Each number is 50 + 10 x the weight over its row's rms, rounded and kept within 0 to 99. Layers, rows and columns count from 0. The size before them is the row's rms in percent of the matrix's.

# up: layer 4 MLP up, 640x320, rms 0.0811, rows 516-582, columns 0-31
# down: layer 4 MLP down (transposed), 640x320, rms 0.0776, rows 516-582, columns 0-31
# gate: layer 4 MLP gate, 640x320, rms 0.0823, rows 517-582, columns 0-31
up516 092:67 43 46 43 59 44 60 49 53 50 51 44 49 52 57 52 57 58 56 28 42 40 69 50 39 37 45 60 38 56 56 50
down516 092:47 52 62 42 55 51 60 45 68 57 66 68 38 55 59 52 69 36 55 50 54 48 53 44 53 43 43 42 42 25 45 46
gate517 105:38 50 50 69 64 45 56 66 62 48 54 62 47 56 52 47 51 64 35 54 56 60 58 50 45 39 40 63 48 47 48 66
up517 099:55 55 60 46 64 57 58 48 43 57 29 49 60 48 47 67 46 55 43 54 54 39 42 57 40 51 70 55 45 51 56 68
down517 101:64 49 37 51 70 51 61 53 43 55 41 50 42 45 79 49 48 31 57 49 58 60 46 51 55 35 58 48 43 52 38 52
gate518 101:49 36 63 58 40 64 70 53 36 49 32 43 51 54 64 43 45 35 44 56 41 55 39 66 65 51 54 28 63 42 45 48
up518 107:61 57 54 33 48 50 46 68 47 41 51 48 34 63 59 43 78 33 43 58 45 49 51 56 39 60 40 39 50 40 33 47
down518 103:46 51 67 45 35 50 55 44 42 56 58 28 48 38 67 42 44 38 39 54 52 53 50 41 50 40 55 62 53 64 57 46
gate519 103:51 54 45 63 39 55 64 35 47 57 43 41 51 49 37 47 73 50 63 58 55 43 41 44 56 54 57 51 61 51 55 62
up519 109:35 48 58 40 59 64 53 54 45 39 60 46 50 40 44 31 52 34 48 37 51 61 55 55 45 46 51 46 52 56 45 39
down519 107:44 46 49 40 68 45 52 46 51 62 37 34 26 56 46 47 59 41 52 46 49 55 30 62 42 40 56 21 33 49 54 61
gate520 100:54 43 51 51 54 70 49 39 48 57 66 49 52 54 53 55 53 50 53 48 68 53 65 38 58 54 44 35 51 63 67 45
up520 099:56 61 38 38 57 53 73 42 67 42 44 49 39 30 39 49 44 46 48 40 60 64 47 56 40 50 38 42 53 46 50 50
down520 098:42 41 52 71 51 44 25 42 55 47 50 34 52 58 65 40 38 61 55 37 54 70 57 38 50 53 57 37 50 48 35 49
gate521 100:45 63 57 59 49 34 50 65 43 48 59 62 57 51 24 73 33 47 49 61 50 44 39 65 58 44 41 38 57 34 39 47
up521 102:42 45 40 70 42 60 39 53 39 50 48 46 49 60 49 50 60 61 34 59 44 60 48 51 52 56 50 35 52 56 45 52
down521 096:52 53 51 55 64 57 56 54 66 55 56 38 63 61 38 50 48 60 41 64 39 62 34 49 46 59 49 32 60 44 55 65
gate522 100:49 72 37 59 58 44 47 50 48 54 53 48 28 56 46 50 47 46 49 44 36 59 55 63 46 59 45 39 38 50 48 45
up522 097:62 28 58 64 31 44 52 49 41 49 61 40 73 59 38 62 56 46 65 61 49 48 52 54 43 54 53 60 68 90 76 67
down522 094:55 53 34 35 35 52 58 47 56 54 43 57 66 58 52 44 60 50 55 53 40 45 39 55 31 53 81 51 60 61 50 64
gate523 098:45 48 47 46 42 50 44 46 50 25 47 52 39 50 60 52 59 49 45 60 61 46 53 61 67 29 52 32 39 41 45 39
up523 097:45 54 45 46 64 38 45 60 49 59 44 51 37 46 45 64 64 47 49 33 46 52 62 51 57 68 46 46 45 46 40 47
down523 099:60 50 55 39 54 50 71 70 38 31 51 67 49 56 62 49 60 49 62 48 58 44 52 53 66 40 72 59 47 40 33 68
gate524 097:38 52 52 50 48 30 49 44 45 53 45 26 44 50 58 58 54 40 39 64 61 52 48 66 57 62 46 44 51 68 48 60
up524 097:62 61 56 47 63 27 53 50 47 50 52 56 67 41 60 41 37 52 45 72 58 40 52 51 52 58 56 53 52 66 59 36
down524 099:46 44 49 64 38 54 52 62 52 43 47 48 53 42 50 55 65 59 59 50 52 46 46 69 55 53 45 70 52 55 51 62
gate525 096:50 42 58 37 49 50 48 45 51 50 41 38 50 53 40 66 49 40 60 46 54 69 56 52 55 34 46 28 47 36 45 38
up525 097:47 69 44 53 38 60 41 61 50 47 40 53 43 50 60 38 43 49 73 41 50 44 55 48 56 42 70 42 50 58 31 31
down525 100:56 58 49 49 41 52 17 44 48 54 55 50 50 44 48 28 38 38 66 47 66 72 57 53 56 54 48 60 44 51 43 33
gate526 094:30 51 45 46 48 53 48 57 57 56 42 67 49 48 58 33 66 37 38 62 51 50 28 59 55 67 41 33 70 44 49 70
up526 094:43 52 35 50 64 54 58 72 41 38 42 38 40 45 53 44 43 63 38 48 52 51 50 45 42 58 42 44 53 64 50 44
down526 095:57 53 33 38 73 50 52 63 48 29 45 47 62 68 45 44 41 59 60 47 40 72 69 39 55 47 44 48 51 59 56 35
gate527 095:55 49 54 58 49 48 33 66 58 47 39 76 30 56 50 46 45 38 43 49 53 57 40 31 51 38 44 52 46 55 42 63
up527 094:41 53 42 54 70 49 49 54 48 40 54 60 48 49 46 51 55 51 48 45 43 43 42 37 36 66 42 45 63 53 32 80
down527 097:51 44 54 31 51 39 50 58 66 71 38 53 58 60 57 38 42 60 58 49 60 52 44 65 47 38 47 39 57 43 67 52
gate528 105:43 53 32 61 48 46 45 39 62 47 58 49 51 61 39 36 51 43 40 51 62 48 46 64 50 57 71 44 52 36 58 56
up528 106:70 57 60 67 44 59 59 46 53 59 54 45 39 44 44 47 54 61 39 45 46 41 52 72 48 62 56 39 46 62 59 41
down528 104:64 69 60 49 42 37 38 59 60 74 53 53 46 42 50 65 59 43 71 52 61 54 59 61 53 53 50 50 40 74 54 42
gate529 102:44 56 39 72 50 47 53 59 35 60 68 59 58 41 50 50 57 41 61 40 46 52 52 41 45 48 60 49 58 46 45 52
up529 102:56 58 34 50 58 48 57 48 38 37 56 43 51 51 32 44 44 55 58 38 48 45 66 50 46 65 57 44 43 67 47 36
down529 106:37 57 47 52 43 59 38 65 35 45 63 59 55 55 50 38 63 39 62 24 32 47 52 46 46 46 59 50 63 41 58 42
gate530 092:60 47 46 49 66 41 51 59 49 51 51 38 60 45 52 43 53 55 62 69 46 27 65 38 61 49 45 36 70 38 60 48
up530 095:56 57 43 43 45 70 56 60 53 46 67 50 66 49 50 33 45 46 41 38 50 49 40 41 49 61 64 68 50 53 45 35
down530 093:52 52 74 52 63 33 53 36 61 64 51 57 43 49 47 58 60 46 44 63 47 41 48 70 53 30 53 28 39 40 35 38
gate531 096:44 53 51 43 61 59 55 69 75 44 77 65 49 66 56 43 45 37 60 55 56 45 37 61 51 54 54 34 55 32 33 55
up531 092:60 37 54 51 62 59 47 67 49 45 63 59 57 52 42 62 49 58 48 41 49 57 39 49 62 45 50 50 50 60 47 42
down531 097:50 42 50 64 49 46 36 54 33 61 48 40 52 58 54 45 49 53 34 53 52 64 51 46 42 61 47 53 67 51 43 42
gate532 098:74 42 39 52 60 53 47 43 50 50 66 46 57 67 56 43 59 50 60 39 34 46 47 48 49 49 39 57 39 59 40 51
up532 096:25 54 61 46 34 45 56 52 55 61 64 45 41 19 37 61 45 57 56 58 43 63 41 42 45 45 49 49 43 33 38 53
down532 100:57 40 55 45 64 60 62 62 40 31 67 38 55 56 47 48 53 69 52 49 42 74 50 35 64 43 47 69 45 52 55 57
gate533 097:54 45 44 36 27 45 57 58 54 48 62 57 47 52 75 63 50 39 35 32 61 53 41 50 44 38 48 39 46 44 45 56
up533 096:66 58 65 38 49 51 69 60 42 56 43 56 63 47 45 74 44 49 47 61 40 53 67 39 55 63 59 74 53 49 47 50
down533 098:62 35 35 53 37 54 54 54 36 46 43 60 36 63 51 51 63 55 46 63 70 47 58 58 61 54 61 42 46 36 59 54
gate534 102:60 54 46 38 63 38 65 59 52 64 65 68 57 62 76 41 54 54 48 56 39 48 50 50 50 58 60 54 33 45 51 47
up534 103:46 60 62 58 50 59 51 58 38 49 64 44 52 49 63 29 37 52 40 45 48 66 48 56 59 45 51 54 53 42 45 46
down534 107:56 55 47 36 55 43 54 49 41 65 58 27 64 45 77 60 46 50 43 49 46 59 47 34 50 44 39 39 53 29 61 46
gate535 098:30 55 39 51 58 56 69 56 60 59 54 56 54 55 47 40 47 42 51 43 50 54 47 51 62 46 36 51 50 64 62 51
up535 107:71 64 33 48 51 62 57 38 64 45 55 48 49 57 49 83 55 52 44 37 64 52 50 35 47 48 44 45 57 29 27 36
down535 107:55 38 23 46 48 48 35 57 50 26 67 57 64 59 39 63 76 52 54 63 43 56 47 45 56 50 53 54 49 34 57 55
gate536 104:48 48 46 58 58 41 35 54 33 64 42 64 44 41 51 61 34 53 52 32 58 56 62 66 46 59 35 43 51 51 59 54
up536 097:54 61 47 55 40 43 68 47 31 49 45 29 63 55 43 50 41 41 63 47 38 64 56 49 69 68 61 51 56 33 65 70
down536 098:29 53 30 58 56 43 60 53 39 46 45 49 46 49 64 54 60 47 68 45 42 42 49 39 44 65 48 66 47 51 66 36
gate537 097:57 45 59 39 46 38 55 40 48 55 66 56 62 56 57 45 62 56 46 71 33 37 34 63 48 40 42 45 50 60 36 50
up537 093:52 47 46 52 39 50 39 45 50 47 45 62 30 59 45 19 55 52 46 55 62 54 62 40 35 54 57 57 45 52 65 37
down537 091:51 48 43 45 50 40 52 52 67 43 36 45 44 56 55 50 69 54 36 42 61 48 56 56 46 37 43 40 58 64 54 52
gate538 102:37 49 43 34 60 46 48 58 55 51 51 74 22 38 33 50 48 55 54 40 41 58 45 54 45 17 58 51 41 49 72 58
up538 099:55 38 51 60 42 41 58 53 54 61 59 45 52 47 59 58 38 61 48 62 50 53 58 60 41 46 56 54 42 49 58 60
down538 102:51 50 52 49 43 59 37 37 40 41 50 36 61 55 51 40 49 56 57 49 47 55 66 39 36 68 49 47 39 55 64 50
gate539 100:52 39 45 68 59 61 41 52 54 47 48 51 61 47 42 43 48 49 49 71 40 39 50 81 44 44 67 48 45 34 64 65
up539 107:54 34 54 56 39 52 51 66 44 39 44 49 48 47 41 62 44 69 46 46 53 49 56 58 43 44 53 45 61 43 51 60
down539 106:61 37 45 47 39 45 36 46 50 45 39 53 64 57 30 54 40 38 38 34 43 41 58 35 38 44 53 32 58 50 53 43
gate540 099:51 63 44 34 55 51 35 61 43 71 49 53 54 53 43 56 54 32 71 34 61 57 52 41 66 63 37 61 56 52 49 44
up540 099:43 69 45 52 59 42 42 58 40 52 66 53 57 36 63 70 51 45 56 52 43 39 48 61 57 45 58 44 55 58 48 63
down540 095:48 57 58 49 42 47 51 44 63 62 58 46 38 48 36 70 36 44 63 42 54 55 45 45 40 54 58 31 44 44 50 46
gate541 095:47 67 57 63 48 55 57 59 57 52 50 41 39 61 34 59 60 38 62 41 29 34 32 43 71 45 44 43 43 68 38 42
up541 102:44 62 76 61 51 46 33 45 56 50 41 27 43 29 34 29 45 73 54 66 57 50 50 56 55 30 41 52 39 55 51 48
down541 099:61 25 59 47 53 31 39 38 48 55 57 47 51 45 54 45 43 58 59 64 55 56 45 65 42 51 38 56 62 56 64 51
gate542 098:31 47 67 17 53 43 46 57 51 48 42 45 49 66 48 55 25 54 58 59 40 54 57 48 41 59 61 37 50 52 55 38
up542 099:64 65 36 59 39 38 44 30 35 57 38 81 34 50 49 53 43 52 55 59 60 53 59 39 50 48 44 49 38 52 36 23
down542 099:49 52 40 39 36 53 46 57 56 54 60 49 50 48 52 65 67 58 32 56 49 25 54 54 46 55 61 53 50 61 57 61
gate543 108:37 52 45 61 50 54 58 65 50 52 49 48 52 54 58 56 67 40 38 56 53 50 39 44 52 67 34 70 51 34 54 48
up543 103:48 49 47 49 49 53 42 40 45 45 55 43 61 77 47 37 35 59 36 39 33 46 47 55 59 52 45 47 52 48 43 38
down543 100:49 55 50 42 66 44 81 48 51 52 41 50 44 50 50 49 51 63 57 57 52 49 57 53 35 65 53 33 42 57 63 59
gate544 104:56 45 47 54 58 59 61 51 66 40 69 49 35 50 72 57 28 37 52 48 57 60 51 72 64 37 54 56 45 51 45 40
up544 099:43 37 56 38 62 47 64 40 47 53 51 52 50 61 53 53 40 56 32 51 68 42 42 58 30 65 42 54 47 56 51 52
down544 101:52 63 64 59 66 36 48 61 38 45 44 47 57 45 66 57 46 51 56 50 40 48 60 42 57 53 58 46 59 51 39 36
gate545 091:51 50 40 46 30 63 56 31 51 33 53 41 61 54 45 54 48 65 34 48 42 47 51 49 56 31 43 50 39 47 52 54
up545 092:41 63 51 57 54 64 53 40 63 64 48 32 61 27 56 47 41 56 45 32 68 39 50 61 47 40 51 54 38 57 47 52
down545 093:52 69 27 53 45 43 57 64 58 52 44 59 53 58 50 63 40 36 47 74 74 59 59 52 51 58 60 47 68 71 58 34
gate546 116:37 57 38 64 47 49 65 48 47 62 70 59 50 47 73 61 46 32 56 67 44 65 33 76 58 52 55 61 67 52 43 62
up546 113:60 36 56 28 46 54 44 62 49 47 48 53 53 43 41 32 67 58 39 39 49 46 42 50 51 61 49 35 44 63 68 47
down546 106:52 53 50 73 54 51 63 48 35 59 63 55 46 67 56 72 41 19 59 64 33 68 40 69 44 56 55 57 63 50 47 57
gate547 095:40 59 61 48 40 44 62 47 51 58 44 38 45 44 47 53 63 41 57 52 60 36 50 45 37 44 41 60 31 43 40 53
up547 094:36 66 60 49 54 48 41 39 34 54 46 48 50 48 31 62 39 40 50 21 47 43 37 65 49 70 60 59 41 53 41 39
down547 098:62 34 53 44 43 62 44 52 49 53 49 52 45 72 66 53 54 37 50 47 66 42 50 31 59 51 53 41 69 46 45 43
gate548 099:43 51 52 56 34 40 63 49 69 71 43 44 57 53 41 27 35 53 61 35 50 42 37 48 63 57 43 45 37 38 60 47
up548 098:39 35 49 28 46 59 64 30 54 33 41 47 47 67 34 48 61 64 51 49 49 24 56 60 38 46 48 53 53 65 60 62
down548 101:43 52 50 52 62 48 54 59 58 52 33 63 51 53 57 63 38 48 49 57 54 42 55 65 45 62 52 58 45 43 40 40
gate549 103:46 33 28 55 52 46 63 48 42 64 63 49 47 63 65 54 63 65 46 50 68 36 47 53 61 74 47 53 53 55 54 37
up549 095:44 73 52 51 33 24 52 42 45 28 67 58 46 53 57 50 51 47 57 34 53 52 52 46 45 63 61 64 68 37 53 46
down549 097:48 53 40 75 66 42 60 47 35 53 65 45 53 45 42 62 58 77 52 59 60 46 51 57 57 61 50 57 67 58 46 71
gate550 096:37 50 38 51 47 40 53 56 47 50 50 38 59 69 51 39 54 35 46 61 47 61 50 54 46 51 57 34 47 46 45 38
up550 100:48 58 64 57 55 59 63 54 51 49 43 56 41 34 37 48 48 57 56 37 53 58 51 52 52 37 51 55 65 52 56 47
down550 101:77 51 47 61 58 43 50 58 48 45 56 65 58 50 32 51 49 50 57 47 52 45 49 62 63 37 57 36 53 46 51 56
gate551 098:45 56 44 58 67 47 62 58 43 45 54 66 43 55 55 46 66 49 63 51 58 50 46 48 53 18 44 56 34 57 46 46
up551 097:51 44 51 46 51 48 59 33 32 50 42 47 50 37 53 29 41 55 56 48 46 32 44 44 54 68 43 57 33 76 46 74
down551 096:47 51 64 40 52 30 57 53 39 57 39 51 45 64 37 53 34 35 43 65 41 57 54 55 44 48 59 50 64 36 57 45
gate552 097:56 53 51 59 51 47 57 61 64 76 47 61 49 56 55 55 40 40 42 53 60 58 53 46 58 40 55 33 48 45 56 55
up552 102:51 52 53 52 62 68 63 32 47 56 50 46 31 53 51 53 51 39 46 47 59 34 50 53 50 53 60 40 55 48 39 56
down552 107:52 55 46 58 56 43 27 57 34 58 52 42 45 54 69 33 57 48 37 31 47 58 53 41 61 58 45 46 51 56 44 43
gate553 096:61 40 35 51 39 50 47 58 40 63 54 44 53 47 52 45 39 45 58 36 62 42 57 59 50 49 36 61 46 59 49 49
up553 100:48 68 53 52 53 45 42 38 51 24 50 53 47 71 36 57 48 53 41 52 66 48 54 46 37 49 55 58 22 45 51 41
down553 097:59 48 48 52 51 58 48 51 61 77 46 42 61 43 57 54 57 50 48 39 51 52 49 38 66 60 59 47 68 52 58 64
gate554 099:46 38 46 52 56 53 50 41 29 66 42 75 39 56 58 37 51 36 34 50 39 40 43 60 58 24 43 61 43 52 48 42
up554 097:60 54 44 50 62 41 39 55 53 58 50 49 50 45 18 45 51 62 55 48 55 61 42 31 41 47 25 49 43 56 43 44
down554 100:59 64 35 42 47 50 48 55 62 49 43 40 34 66 57 50 63 43 49 36 54 50 56 36 52 61 69 64 56 51 34 54
gate555 107:42 53 43 43 65 57 61 48 55 57 56 54 55 50 43 58 62 56 61 33 47 50 48 46 56 40 53 45 59 49 55 56
up555 105:56 41 69 43 63 57 53 39 58 56 60 57 44 41 47 57 50 39 29 46 64 46 41 48 46 45 43 47 55 53 54 67
down555 101:52 28 49 50 64 38 47 51 60 70 61 65 39 45 43 46 51 58 46 48 36 53 39 51 62 38 48 44 42 55 46 28
gate556 101:34 39 62 62 57 50 41 65 44 68 37 42 50 75 66 36 57 56 34 67 63 58 36 73 54 58 54 39 52 39 57 56
up556 103:51 33 42 63 40 34 64 61 30 48 62 38 62 43 42 53 59 58 50 46 42 45 58 53 63 47 47 47 55 57 53 53
down556 103:44 39 31 52 47 31 60 42 59 43 51 60 41 32 58 35 54 79 64 58 47 63 46 61 49 57 48 36 65 47 42 63
gate557 100:51 53 44 61 47 43 40 49 41 45 49 55 50 64 37 30 55 53 57 61 42 30 39 60 34 47 55 32 72 53 53 55
up557 104:54 40 56 46 48 66 22 47 58 55 68 51 49 50 64 49 42 50 62 54 38 51 41 42 57 51 61 51 53 52 48 43
down557 098:47 46 48 41 54 56 42 44 45 57 35 57 50 39 32 48 49 42 40 49 39 54 38 42 40 56 74 50 48 44 46 25
gate558 108:28 62 54 53 49 37 42 47 49 76 43 66 47 57 44 49 48 47 62 48 50 52 61 50 43 51 51 49 54 49 37 77
up558 105:38 55 48 41 56 50 46 38 49 53 36 66 48 30 44 49 50 60 33 61 57 38 56 54 35 55 58 37 39 51 43 50
down558 106:48 59 47 34 45 39 55 49 50 38 69 61 56 58 52 73 66 56 54 47 59 63 66 61 48 47 48 69 42 54 54 38
gate559 098:41 52 40 37 57 44 55 60 49 41 63 60 33 46 45 61 54 59 41 57 57 36 50 57 44 52 56 55 44 46 47 45
up559 097:30 36 51 55 65 53 43 46 59 41 42 60 43 23 48 60 34 53 51 55 39 40 50 53 71 46 50 44 53 56 68 35
down559 100:52 64 46 33 62 49 63 67 45 55 44 64 43 46 45 50 58 54 48 52 36 43 47 57 48 55 55 48 75 63 61 41
gate560 100:50 43 61 46 57 60 55 50 58 76 46 54 46 64 45 40 63 46 42 44 72 41 53 35 40 51 48 46 47 45 38 40
up560 104:55 61 44 57 45 39 37 48 65 47 60 39 46 41 48 45 40 54 36 50 26 48 45 65 67 57 57 41 56 30 53 50
down560 097:49 59 61 40 53 41 63 40 59 76 66 52 55 38 46 44 41 51 52 46 50 41 48 51 50 51 68 30 51 44 58 35
gate561 104:61 42 41 55 57 41 58 49 57 58 62 63 53 56 42 63 39 52 47 46 54 60 43 42 46 30 42 50 57 37 44 45
up561 105:67 61 39 39 53 37 49 38 44 52 31 68 21 50 54 42 25 42 49 50 68 43 38 45 46 44 65 39 39 47 48 51
down561 105:63 32 54 33 48 46 49 44 40 50 36 48 41 37 39 54 49 39 35 64 50 67 29 62 45 38 62 39 25 52 42 49
gate562 096:38 44 37 58 46 54 59 57 70 40 53 39 52 50 48 58 62 49 37 52 56 46 58 45 46 58 58 45 35 52 53 40
up562 097:44 55 35 40 50 44 58 65 51 46 66 62 58 55 51 45 44 37 50 52 42 48 39 50 61 50 59 53 34 47 63 66
down562 099:48 54 58 62 51 19 56 53 63 42 73 65 42 62 45 66 44 39 43 48 50 56 50 53 49 64 40 40 44 48 42 67
gate563 093:47 52 63 39 60 34 47 42 38 54 37 51 49 68 64 53 45 63 42 52 51 61 46 42 40 48 47 58 62 45 41 32
up563 097:50 57 62 52 55 51 71 45 50 49 46 37 45 50 40 49 44 44 43 31 44 24 41 36 38 50 53 45 50 55 34 49
down563 096:46 44 37 38 47 51 70 46 47 69 57 57 52 49 53 53 46 40 52 55 46 33 53 55 40 43 55 56 46 48 41 58
gate564 106:42 54 48 54 58 48 60 52 62 53 49 73 44 52 53 61 51 47 45 25 56 54 49 57 45 54 39 37 55 43 64 29
up564 101:56 49 30 55 48 58 53 60 46 49 74 52 35 44 64 52 34 56 43 56 31 43 60 54 53 53 41 59 56 57 41 43
down564 100:52 48 46 62 55 58 54 47 39 21 45 49 48 42 63 44 34 57 56 59 35 55 43 52 58 44 40 54 59 43 63 46
gate565 097:54 52 44 38 40 67 58 60 63 45 57 41 41 60 50 55 66 30 56 44 48 56 76 56 52 38 48 41 58 57 35 40
up565 105:53 58 47 45 42 48 54 48 52 56 37 39 44 39 52 63 42 55 53 72 41 47 58 63 52 50 38 51 33 58 54 42
down565 104:52 50 42 34 50 46 52 39 53 42 64 67 48 35 45 61 54 40 43 54 52 65 53 45 62 48 50 46 45 51 61 58
gate566 109:43 59 46 45 48 51 42 60 49 51 50 47 48 55 52 26 62 55 64 44 39 44 61 65 52 50 47 36 49 57 44 53
up566 101:46 48 66 64 65 52 53 49 45 65 66 37 55 42 42 49 43 34 59 48 49 41 34 67 64 42 60 44 44 38 43 63
down566 101:30 56 74 35 46 48 41 48 45 51 33 46 50 67 69 39 62 52 37 34 57 44 56 38 25 57 48 36 58 53 54 54
gate567 106:59 74 57 72 44 41 60 48 64 69 57 53 62 53 53 49 51 40 46 36 69 48 37 41 41 57 44 55 42 62 44 64
up567 101:65 59 52 53 55 22 64 62 51 47 55 66 42 56 50 57 62 52 61 51 49 59 52 43 49 58 36 48 57 49 53 47
down567 104:47 33 49 45 60 49 37 33 59 36 45 40 40 52 75 37 47 42 57 52 47 37 48 49 66 57 65 34 54 73 55 52
gate568 097:51 25 51 45 42 46 58 51 51 56 41 54 57 58 53 27 44 58 51 52 37 42 50 51 55 41 53 31 35 58 61 41
up568 112:53 55 55 44 37 59 49 33 53 51 52 49 55 44 51 31 43 67 55 46 48 56 56 52 60 54 58 34 59 58 63 40
down568 099:43 49 47 53 64 42 43 64 44 37 66 73 49 42 47 61 53 46 44 55 56 55 43 59 43 59 42 64 52 50 38 54
gate569 101:49 41 49 58 59 51 53 36 58 52 40 65 64 39 51 44 53 39 46 57 38 55 49 73 44 56 80 40 45 59 51 56
up569 105:53 32 76 59 55 53 54 48 27 47 46 67 37 34 44 63 51 47 53 49 42 50 63 46 38 51 57 44 56 53 34 51
down569 102:62 60 43 48 52 50 52 67 46 55 44 44 37 65 38 41 47 62 62 41 46 36 54 32 57 41 33 39 47 57 36 67
gate570 104:66 54 43 62 50 47 36 42 46 37 40 45 77 51 43 45 57 44 58 55 61 55 38 53 61 39 53 48 45 32 34 46
up570 101:52 53 61 49 38 54 55 44 60 55 48 55 34 34 49 44 27 62 52 44 56 42 47 43 58 64 62 58 56 42 64 72
down570 100:40 46 58 50 39 54 56 43 51 70 45 53 44 53 61 54 41 34 54 62 48 53 48 55 49 46 53 38 56 46 55 56
gate571 102:48 42 44 65 52 73 43 69 55 53 61 65 55 63 58 56 55 47 53 31 45 36 41 63 51 42 69 39 69 47 36 55
up571 104:50 53 40 45 51 48 39 69 53 52 57 43 54 54 59 64 70 55 51 61 50 37 65 53 65 46 59 45 62 55 63 44
down571 102:41 42 60 41 46 68 40 58 53 65 43 30 60 33 53 52 51 43 50 47 54 39 30 44 29 48 64 48 55 35 46 58
gate572 085:53 49 38 32 48 48 44 55 54 40 41 48 38 16 32 45 33 53 54 52 55 43 40 47 51 60 47 60 60 54 47 72
up572 094:50 42 32 48 49 48 53 52 56 34 57 41 44 38 50 59 57 42 32 49 36 42 30 27 50 38 60 50 56 50 56 55
down572 094:47 66 50 54 45 38 52 54 53 44 45 43 51 37 45 43 46 63 67 55 60 38 58 62 44 65 41 65 55 51 43 40
gate573 105:56 27 48 53 57 50 51 46 36 56 75 46 48 57 46 47 53 53 39 55 65 62 58 62 64 55 43 47 63 46 48 54
up573 101:43 42 43 45 35 55 41 62 46 59 57 47 74 42 57 62 54 28 39 49 66 61 50 43 32 39 48 41 59 28 39 43
down573 104:42 69 38 49 54 64 50 66 50 62 39 43 22 53 71 32 53 57 57 54 32 43 43 46 60 38 47 54 51 42 52 51
gate574 100:54 46 48 56 42 77 45 54 63 55 46 56 46 63 31 54 55 39 67 33 63 60 57 30 47 40 43 42 43 61 41 65
up574 101:49 53 50 48 60 48 56 39 51 49 50 38 26 45 38 44 48 61 41 37 51 65 58 44 48 60 40 56 49 83 46 58
down574 103:60 55 60 59 54 36 35 35 50 20 51 47 65 42 73 49 40 42 58 57 32 39 50 58 45 59 56 56 39 30 53 44
gate575 096:54 40 65 47 53 51 63 43 46 38 46 62 33 43 50 64 63 42 64 54 47 41 53 60 50 42 53 49 48 48 41 46
up575 096:47 45 75 45 64 65 39 54 58 58 58 54 50 58 45 56 72 38 28 49 59 31 54 54 61 51 34 51 38 67 39 59
down575 097:51 56 38 57 52 57 56 44 39 59 55 57 45 41 50 59 52 54 45 41 50 35 59 59 37 59 68 42 52 48 59 57
gate576 108:41 68 49 48 39 53 59 48 49 69 52 65 45 58 62 47 46 32 52 54 48 40 48 43 36 47 54 36 55 41 46 64
up576 105:42 53 33 37 44 65 27 52 48 32 62 43 43 52 43 47 33 45 52 38 48 51 73 29 59 68 77 52 47 48 54 40
down576 104:45 50 62 37 48 23 58 46 48 47 55 43 53 56 55 63 37 60 51 55 53 61 67 55 57 46 53 38 44 46 34 55
gate577 094:46 45 42 50 45 58 49 63 40 65 60 63 54 42 64 43 50 49 45 74 62 61 36 40 62 41 52 54 51 45 37 45
up577 093:61 52 54 52 57 58 51 55 55 41 61 45 59 36 54 50 44 47 51 78 49 57 62 64 57 67 72 38 45 45 66 57
down577 097:60 59 52 56 60 40 55 44 44 53 33 61 30 69 55 43 59 49 45 53 60 45 55 39 40 47 22 33 53 68 44 45
gate578 102:41 54 54 43 37 46 56 55 41 54 51 26 39 69 50 51 50 56 59 44 53 58 51 66 53 61 25 50 60 53 33 50
up578 104:65 53 57 50 50 47 24 35 53 62 41 29 49 43 48 60 46 42 61 67 36 34 53 32 35 50 48 71 42 46 58 38
down578 104:59 51 50 60 57 50 60 54 54 59 52 68 61 38 42 51 41 55 38 51 53 46 65 50 50 59 67 53 50 54 42 53
gate579 092:51 49 54 68 56 46 38 48 68 79 50 49 42 57 47 50 45 31 42 55 31 59 55 61 44 46 53 51 39 44 57 49
up579 094:48 61 59 40 61 32 44 54 54 48 37 54 56 62 46 43 56 57 43 68 61 34 55 54 39 39 41 62 46 47 50 40
down579 099:62 46 59 53 42 56 73 49 51 40 47 53 49 44 48 51 41 53 43 48 60 50 59 26 58 57 59 45 31 49 51 47
gate580 093:62 48 56 42 48 36 50 46 40 50 52 43 43 61 55 53 43 57 53 42 50 58 40 45 65 43 43 55 72 48 47 48
up580 098:52 56 47 52 54 57 54 42 45 72 42 50 62 66 56 40 68 56 43 48 50 50 58 57 71 57 52 37 45 70 67 73
down580 100:49 55 53 64 49 40 39 42 60 28 40 37 41 38 69 47 41 35 39 55 45 42 61 66 57 45 34 58 72 44 50 32
gate581 097:35 48 56 56 50 51 66 60 44 63 42 45 52 50 45 50 56 46 66 43 51 58 63 33 56 65 50 40 48 46 51 59
up581 098:43 44 41 46 47 50 53 41 45 64 57 48 48 69 45 44 63 37 46 39 42 59 43 41 45 53 70 38 41 41 55 40
down581 097:54 40 43 53 32 58 71 47 46 45 47 40 47 43 31 51 43 51 60 45 60 42 64 45 38 65 39 43 40 54 44 63
gate582 094:56 48 58 58 42 58 53 56 54 50 74 46 50 63 48 27 65 34 37 44 45 52 56 71 46 50 71 47 45 44 55 61
up582 119:35 42 43 41 46 45 43 44 61 50 40 49 46 37 52 74 59 33 52 62 57 59 31 49 46 28 62 44 52 57 49 34
down582 110:53 64 68 61 38 61 58 58 52 57 76 57 44 57 48 42 54 59 45 39 42 56 66 52 53 51 68 54 43 49 59 64